{"num_hidden_layers": 11, "hidden_size": 256, "num_attention_heads": 2, "num_key_value_heads": 1, "head_dim": 128, "intermediate_size": 704, "vocab_size": 2605, "hidden_act": "swiglu", "norm": "rmsnorm", "norm_place": "pre", "norm_eps": 1e-05, "positions": "rope", "rope_theta": 10000.0, "rope_fraction": 1.0, "qk_norm": true, "attn_scale": 0.0884, "bias": "none", "tie_word_embeddings": false, "parallel_block": false, "init": "uniform", "init_std_qkv": 0.0261, "init_std_o": 0.00555, "init_std_up": 0.0261, "init_std_down": 0.00335, "optimizer": "soap_variant", "learning_rate": 0.00596, "beta1": 0.95, "beta2": 0.95, "weight_decay": 0.057, "lr_head": 0.0104, "warmup_steps": 62, "schedule": "wsd", "decay_fraction": 0.869, "decay_shape": "linear", "final_lr_fraction": 0.0, "batch_tokens": 65536, "max_seq_len": 2048, "doc_mask": false, "train_tokens": 319000000, "max_steps": 4868, "dataset": "wikipedia_en"}
Each number is 500 + 50 x the weight over its row's rms, rounded and kept within 0 to 999. Layers, rows and columns count from 0. Numbers have three digits each. The size before them is the row's rms in percent of the matrix's.

# down: layer 3 MLP down (transposed), 704x256, rms 0.179, rows 356-386, columns 192-255
# gate: layer 3 MLP gate, 704x256, rms 0.19, rows 357-387, columns 192-255
# up: layer 3 MLP up, 704x256, rms 0.194, rows 357-387, columns 192-255
down356 098:398567486512548509600467550542530520419463464525464506446474621479420570454481403462472456536516538435515550444565464561551562463513550524568566513541446543474464520480519544449437430372469535
gate357 094:570456639533519537468563593530467624592425583531496507567604367515471495556507486563566424447469540463430482500511432491487481488584450537549575437537456498482463467504487575493515490543499519
up357 098:520529472572481506401437467391438381552439485555522431498478563542500487471532546537470486539474463528385473498522484533473467511463546481488394441491513558521522598462481531557591415413490522
down357 099:465584462538443444432429418419505475453569484447511554494430599515577469512591527486461497438504499527402513473497596503418412523398544496520393447461472450429476507527513533480491443461527448
gate358 101:523576544494564361515493456533449464379541576572549479532520493425528562548535574503520498482508536516472504527565410509476525405463458475512485477455584516483471562505457508612500505489416519
up358 101:554462449432464489435531504563557537482554488464514593384416511492487483525572564508485471483459572511486516547463452517489461538477570502431488431511463482450547494585591432517428476500542425
down358 103:402450352531464541443497498431487466517561528520441450575497599448521596462534439459483433532495549536500506481531474547545544505459465428476514495548532446526520509563400507495424541481428507
gate359 099:540454474527549470530440478484427498418443505594510559580484524450517558448443451560575612430462572565439495498426500524507488606484471522531572459541552492483515449454467448487550426514545511
up359 102:590456488540485481513441581444564447449565489535455514533498547496561537395470555504480509459464548503525490530507498434589443593416478514581524489575563458441538490451514463445420532572478515
down359 095:545475469521526507416439442459481527509504533432459533535514491522556489459537472629532574418423553465536498468506503561476462533481390490470563503525506488489484514365515444515502424536505448
gate360 102:479507426473461485483490399447463404400461546541448530447512510477482503514534533539443515519490562490601547594484468550555505437549467590445410491522444432522543474516573499517499502457556455
up360 104:388544499520491479496470534563480489512506492549377548487488446470537505406607463477559505413502524576452457580408498457517456515521521386543520464406498490524484573491409421496530461540416523
down360 107:477507512582499547469537397547515433504580447498447552469402480455482516467505531477472451530559443530459494535515537518518503481521471537566505448538388515538458487469362497468538505458463444
gate361 100:521491439507473548461490570489445435469505472563467466458466553453439434496473611427513504450525454567507566523409522533466551485491513434582552455513475564441588473503535483497616427504453442
up361 103:546522583513488478490477527542532509690466466431525525512499502489415566554494492521453518597579381457501441490516513519514483565540489532517412489490477538500456400448579461515441480469508549
down361 092:490487528521471535498533540466424452436538532574481475514458549454478472499471533453595484536488471456544524569446499614510505519483484521575530461518443481448561546566422514505625412509439422
gate362 102:542503468452557490560496540485449669531509563528536584429507521572517554529460500476471376407555538471465445502509517515456506517414519414491561446584531489453470508516533535451439491517509472
up362 103:435611544487569462487476469438464460542498459442442402534486492513505478466565495344525508526410454434548475499423435551553525544537396585482483526556405564443539429497532545504516600543501468
down362 107:588453427543521474502507459410509585552485445509421410501499462539529453486501504454484468424506557517513522421441450591495564569585498546428551392538418439494541517545459495586554512464413448
gate363 097:477480521574500482398472509540465459487458515446447550557548472467427629466550570559612480486440415492477556490451478460503544581522479595516448463505491432508579540505534532453494482481447514
up363 107:491493502572440513454512539601516399555603418550545494462536641471451594464448467508530546516436413411604446482472437467515515523488503509495565467320515452572483469430460457496545500491553460
down363 106:515475531634522477390471461452472522432557510492517453532455472483488550428473513563450553541490422458501497494585492431495476427504431607496507508518526483579364575474535445514488465599435502
gate364 099:532514461405543553441495478420475441523568533465355510547503539479517570436531412497557467402477577535533384468499525568556446592486500455572506528570551499619549504451468463536357384511543521
up364 101:469493487477595535448467452499490563522481499506475464537524477510550582476459429555554525542443532481477561462548449428533466423486482601558528558530502590482553593387502487491475540482546461
down364 099:524519515551522520487547414460463568535448491525540519524420429490516518514516442508483595613501409510459509498351417514431583462507472614541505408494563571510553522516413571470539531448515515
gate365 099:359478427455543550424456454534468440506495524564383484525402604490487552454477434482467532516487464474534547455524505430537514479520436508434455499485518580495446565487496519433542438502450572
up365 095:567455569537417494511492493477449408466527495513590501473561544533561561476484463493537476441540600500509555521495459545516485519515471503539461569540505544598536508530527565547480481505484470
down365 097:441532562442542478512528562556447483442466506484505552509440590484419583471538605459458557499527572514598481472460524492552494520467531445527519446510546428436556535509431371520578503555389537
gate366 105:560487532489583530567471445476500485392544522509544569504507556471514527541556510470393425410475442407585409456469555551512507488498447594484577454449507572493543464491494562553525415498464514
up366 101:474532539550534491477493426557564513447460552560476499410436558536436529476486545539541489520552517533428480576524485453571506463479472558493514512487458484517390466548487432452395503498484420
down366 105:495434497523451499493458410465420533541474536570458542468520532504483542546476486491483422445543501517395549414504533469539503507481513483553517560545581552458538524444505465594545467589463590
gate367 100:498536503490513527530476411630506375529593563505505508534480537508413504486426494538343551481453516518480533493484589446506459477565496497579541507440509511495555563461474412537547471639500466
up367 104:483503447569459524518543511519471509525493555424574470584540412562545491422559500512464429483527477502476468495487576524510481504472443435555497518515429497507563578527575407548473465508537478
down367 105:499443409424493485473587415448576573438555451582418450504464532512431516487519452489641555400484490559485492523520412429584594513500436494499524510396522512494541403510513618463506580518576505
gate368 097:432533430379472484433482549584530516530390422474536482525520472503532523419462349520510469559513466472485403513428561494551510573562556541519535520505426514518523372529465524486454386615550418
up368 094:452499540507532448476539425485478539567520505470477486529530542480507526411561460425499441480486508496524481526478482498636523509521533616447446535496543467509443488536446515508531554443377478
down368 097:498526472498464508534476531508502497436550521404486508480500493483543445475470469512554461512445493413577510439436488466573509488449562467490481468502517565373437484570429519519514470518468465
gate369 098:445539493485489551404445399480459501626455445545472560436571591434461510505468535421490535533485477639497512489462556502560472462460545404504398466481508529533504427563468564561604455479405510
up369 098:447490500482506433439550519500532589492415449525465524467586520492586491484523481476494516424438496487550527477508660481559530533507499656458562464466475553568477535520499498544531465503524372
down369 100:440509447475472364467526451500546428463499556513514547533465410640530510517543515563434461558446476452510541583496439605582551539496535546413507507501433601512450478477532443534483543548515492
gate370 105:486540481522485439486560475432483370548549487426393482527445485437463520508505544466515569498432464449628472476527574503518482460545418467488435416400529521471541470423498471541452518624515505
up370 105:482538484522505424607505490435485422500476524427498558542486421521422467428499560445530521534456588505589478417461473514581557521529386485515547462435462456431626552533570455593425460516574478
down370 102:591440458528492585558486559523530410506513489384555406495451399506526437534483450467493525624496525434510515479496674582473520510485417464463495515460520548592551473469537460526534520472581427
gate371 104:537433488415522501465528566494446560503467501461573474498591631529440523539473519517523576469509437480466476477501523437527499537504455474493614494518555473534571502532429497596394537522422457
up371 102:491584478521482500496525471442420491610560444468548450437475457530448514565483516477521513457464548519569498449541528531532496476546474516602524555503602566469475557493501397473584512535546525
down371 102:467472531469538627524459462513525448563496470467457497554551455481534496514410444469474477491558498495524488499554460460521460521440523404485561594527543573522566549442526501466510382553452535
gate372 103:473530423484546514540482516492505495457526540546501470481463431529572556560515492521600453432623447454460517506488499475461603529505472509472539554549484477411501497545487466548480515542450372
up372 102:422555543503476482411542518524507572546512445525582416520431511564454543472492462432457594478447533538524492475456493468538458522512410504668465535458542489544481536422491432466527521572526527
down372 105:553507438524625501577557549484567485469572524547432508554495427500451380480467498459512452431386524501474560524534572566489494557528533475501556534536412480448511464502433527476538473453498496
gate373 095:450533442566506606502517584447570402566432545415574526507550492534464494563590570503470362468493396532517436579515559490525531421553513522548453442477471437429556500498406490525461451541494501
up373 100:458494551536573461401463465518526524518489523571556492554599448489431518487485575447670481473487520476480616570557561516527509514528504455462571491517549519551416527530451541546467480474483560
down373 098:593545507503547404522506463613411540455602494580560586527487499502526442467449497523512560526433564522513477459434525540506453482501538459408592556551568438573505545541475576411519453501422441
gate374 088:500465489528496529450470487482578544560488548445421533480475523476500526535517523427462453445470494450480543466576473558555553595461515519514462509521395516479477448548422411495443560591494545
up374 086:361444492531526420467443523516507552552471577491476436537513473506511523530567526470501542470524472498511497477573489523530569546481490440586509443428490543460439538550464583460420491551519476
down374 091:412442512496511472544355531525527461511528561514539552537519442604502467530547462409478539500554469485490587452574424527586588495513535490413513467435434531428539576537464528532471472433467477
gate375 105:486489521481460522429487435510463564481420520504523465519479496558457519470459531472563514471517581564511474587531530498523485475453466543468501539564522575390450576494424532527518387551533458
up375 097:433528535352459521462632431509524496430438492456470576476601558492388506490525519490530538508543435531524524520473478511451510518556443502437545548526604565532442501497396529504542500474418462
down375 106:484491412463549549552575490505532415485432496549521519518578531495455468394438524517524459469503470500448551487448439445505518550462522502530514459486543491501564596494420506548517586443573432
gate376 106:576437434562466544500488479523456519594471513463517507499596640527483435505408613496467459621484530460450524501537584454498403458518490460419456510448507474442500581436424551579510485555423466
up376 114:491394526495526521461490467478511513528531487494560503586510478439554481551457525532492490442525405475557546567449553467517553540545624438537568477397498496620518427581536517554528497571422501
down376 109:501516569450595482469461425462507503592426504494478509480477536402488564473481557588390528442478474479520465616456507414428485546552460450574593573470412478497467517646519456545472469475482426
gate377 101:522504577452481535488551415498385529535579557476541523531480487480488551477495424541568554478550527542471494543498443518514489466384551510510361441415481504584507501537444562491417528516516518
up377 094:546513391557434439473446463441511477437500426526404507470446545587527560508522542532487425497525480472463464465492475541461516473523541485408533446473494543491466484539532522459556533540469438
down377 091:516533451467550497617574513489494457424437503559465466577541466517594539483444426560478482595589438451505530517512514525622498447540490452490577476433468525532480549466463518454499552491490455
gate378 100:458527446484519499576519517525516423544524489532537490546527475451547539447443478498511549515506467500490473483540555579502558533442480419550496546501522485566560529545459466513495487557595506
up378 100:536543540466494429575585485463546472589479501459559606434463485501500511475445447451493513563580534443526472443508472457484479573583511482594504471488496426473468407436585579493559457552539521
down378 101:541525414429466452486435554450430588524472485521423468553417502412494499474551486477544451563484449453500540495520586489410496516500552463516442467471637544536467483475599508412497475616537542
gate379 087:502482520500488509498487504503563481461557528429470467479469459480515432379455440545503576489433450605527511501441379486405476638446449471515557483537493544406466471502448507558539538505558562
up379 085:496480507517487464494496459501469494538493509497523480456424498410473459432453474493491578544514398598583502527427506504427467569566591456498569486584452509514475478536415429474579539510526489
down379 086:514536495497460573545528527515554502482555503524504560578526456566496422432573501509508616529551493559511463516427439501543467469501513512486536508461513479511523498558471503543613498478602413
gate380 105:529452456436420467441449504474477470464500531426536557534477432475479497444518380573443481531461476441427582484522492436502531394525519414468586456522463602535441505488630522518493545557552424
up380 108:535545566397532451569470452438529481471492478553526495530491602518475529571531494509431519482560494509439577550539491521554477541555485520571534540474480465439516529481531546553571475557537433
down380 108:511543532520493548451461440448519534527411489487504553518477464554483494471531480579478511418581558448460507448576478539474494468552495505505552522503413585433381531548465536555569479495516468
gate381 099:407468470537482484522413631519401475464543568494443469498443501515496472440509513436535520577541491571514488442504429451464565516513481451509477515433447397520552502461532407488468563551552492
up381 099:488422449556493422461453602521502610460527521460442539449543583520476496468477630427538498595423461500512520508515436493569503506541563532489613500502564433413489472577485540493536597464518481
down381 099:540357442499570447495463545503453494429568482483521479516453427473539478489560466459528578521558470494494572456520497492541448457564436536486505526506470498540447492496523456501543474542495466
gate382 098:492468563555429485474516495459502510512446578512517457505450490526477545430467486519383526510518515516557544594500469519341519517558434481516524446432568506492515530455458553571598511553467553
up382 100:447536503499438517530484460532465506535535480537444459493543466441504409443595500532580493531547549517496495373467466431646493499537442449532466579503417413492421458465544508569488473474484450
down382 096:480487523492526509602448439581573387440487494470470460403570430566472540433505593509451473509464414503518490546469487582384512557477561510508464453557479486454495444479508541482474471600460377
gate383 102:468520500549526560508542498474504555528471499510535610485503527449455551420518513408497499544548525484531465463396510484452466611417520553507464444444460482523554442604458469512517455497458407
up383 098:512522453480443539460541598446470479533564527481511466542487560439476455497502443448482425455413440456446452413487503500463593472444546461436430518469461531548480550494591503496419500540523373
down383 100:453527472410568490428528550545474449518532488579556514538505437506516448413567504550495491577466449478394556503504495569621454459556434509511517521475506520487504492570628509488486561603572520
gate384 086:568462549469514581507548511485361432468521566459600467583493479466590442452432455455497443409375569506519477515566450486580507563484437506529464489503525488431530566492456511490452511529531464
up384 085:406383486527564497497518541422457422513487576494354526479466518502453464487467489412484490537480466519503522577457455481527535552482459611486555534566518582418493497491529435435410487498474443
down384 087:495486566491563534495561556524435471497532541504489500514486492543515434477579487494478489465456481464486556490499473481508568561508526555496474502500531414461528553304381521432535465496553488
gate385 107:515525456498468491492517449584495559417455535465473569536551487396486511490519639463537518548421580495363531470522487410507537415443524495496522494556480474507464495442447587468544523555519563
up385 107:493502475568488550517433518475505564529520465364447500519495472619475516572444523521447612521457530498412455465538628447527456568482490469459561524446458501542596390580397373438571470532477571
down385 104:499453559537637511423520509462481487566545536584495511512485450611443549537472510494414517479552547478460456444493518417457499484516544493512515487511392594545395526482559334516545501447567477
gate386 096:459519452468460426515563482568481560453544457434500490490476438567314576489544470541439391573439534495471549463408567443523631501504558444460488514559429496517501575553444497493432520575457480
up386 097:490506428445552466498410541645507509505504566490509515481371389519534522475484553476449578539536456511511446467453573403395492506461499407601553478463490531531457448602513525502486450491493506
down386 098:555491448561520492427489519531513599479441558453483459538408411535566478416432521546480568534479458584509511500450509550538450422487570488510490518523518479466518464391517512435494483522430453
gate387 095:518498507498413391467444504513386560585460490564474520492563532551466533514523539480522462498558527429414575457446476554483433562513548573452476577567351453387454459458422586460441412402483457
up387 092:611470451517510526494432396502520513561546437610447380569502519502374508540485525499416460570503555449551606551526482552512451508462504414489424463488412390523510572445443466531426414529526509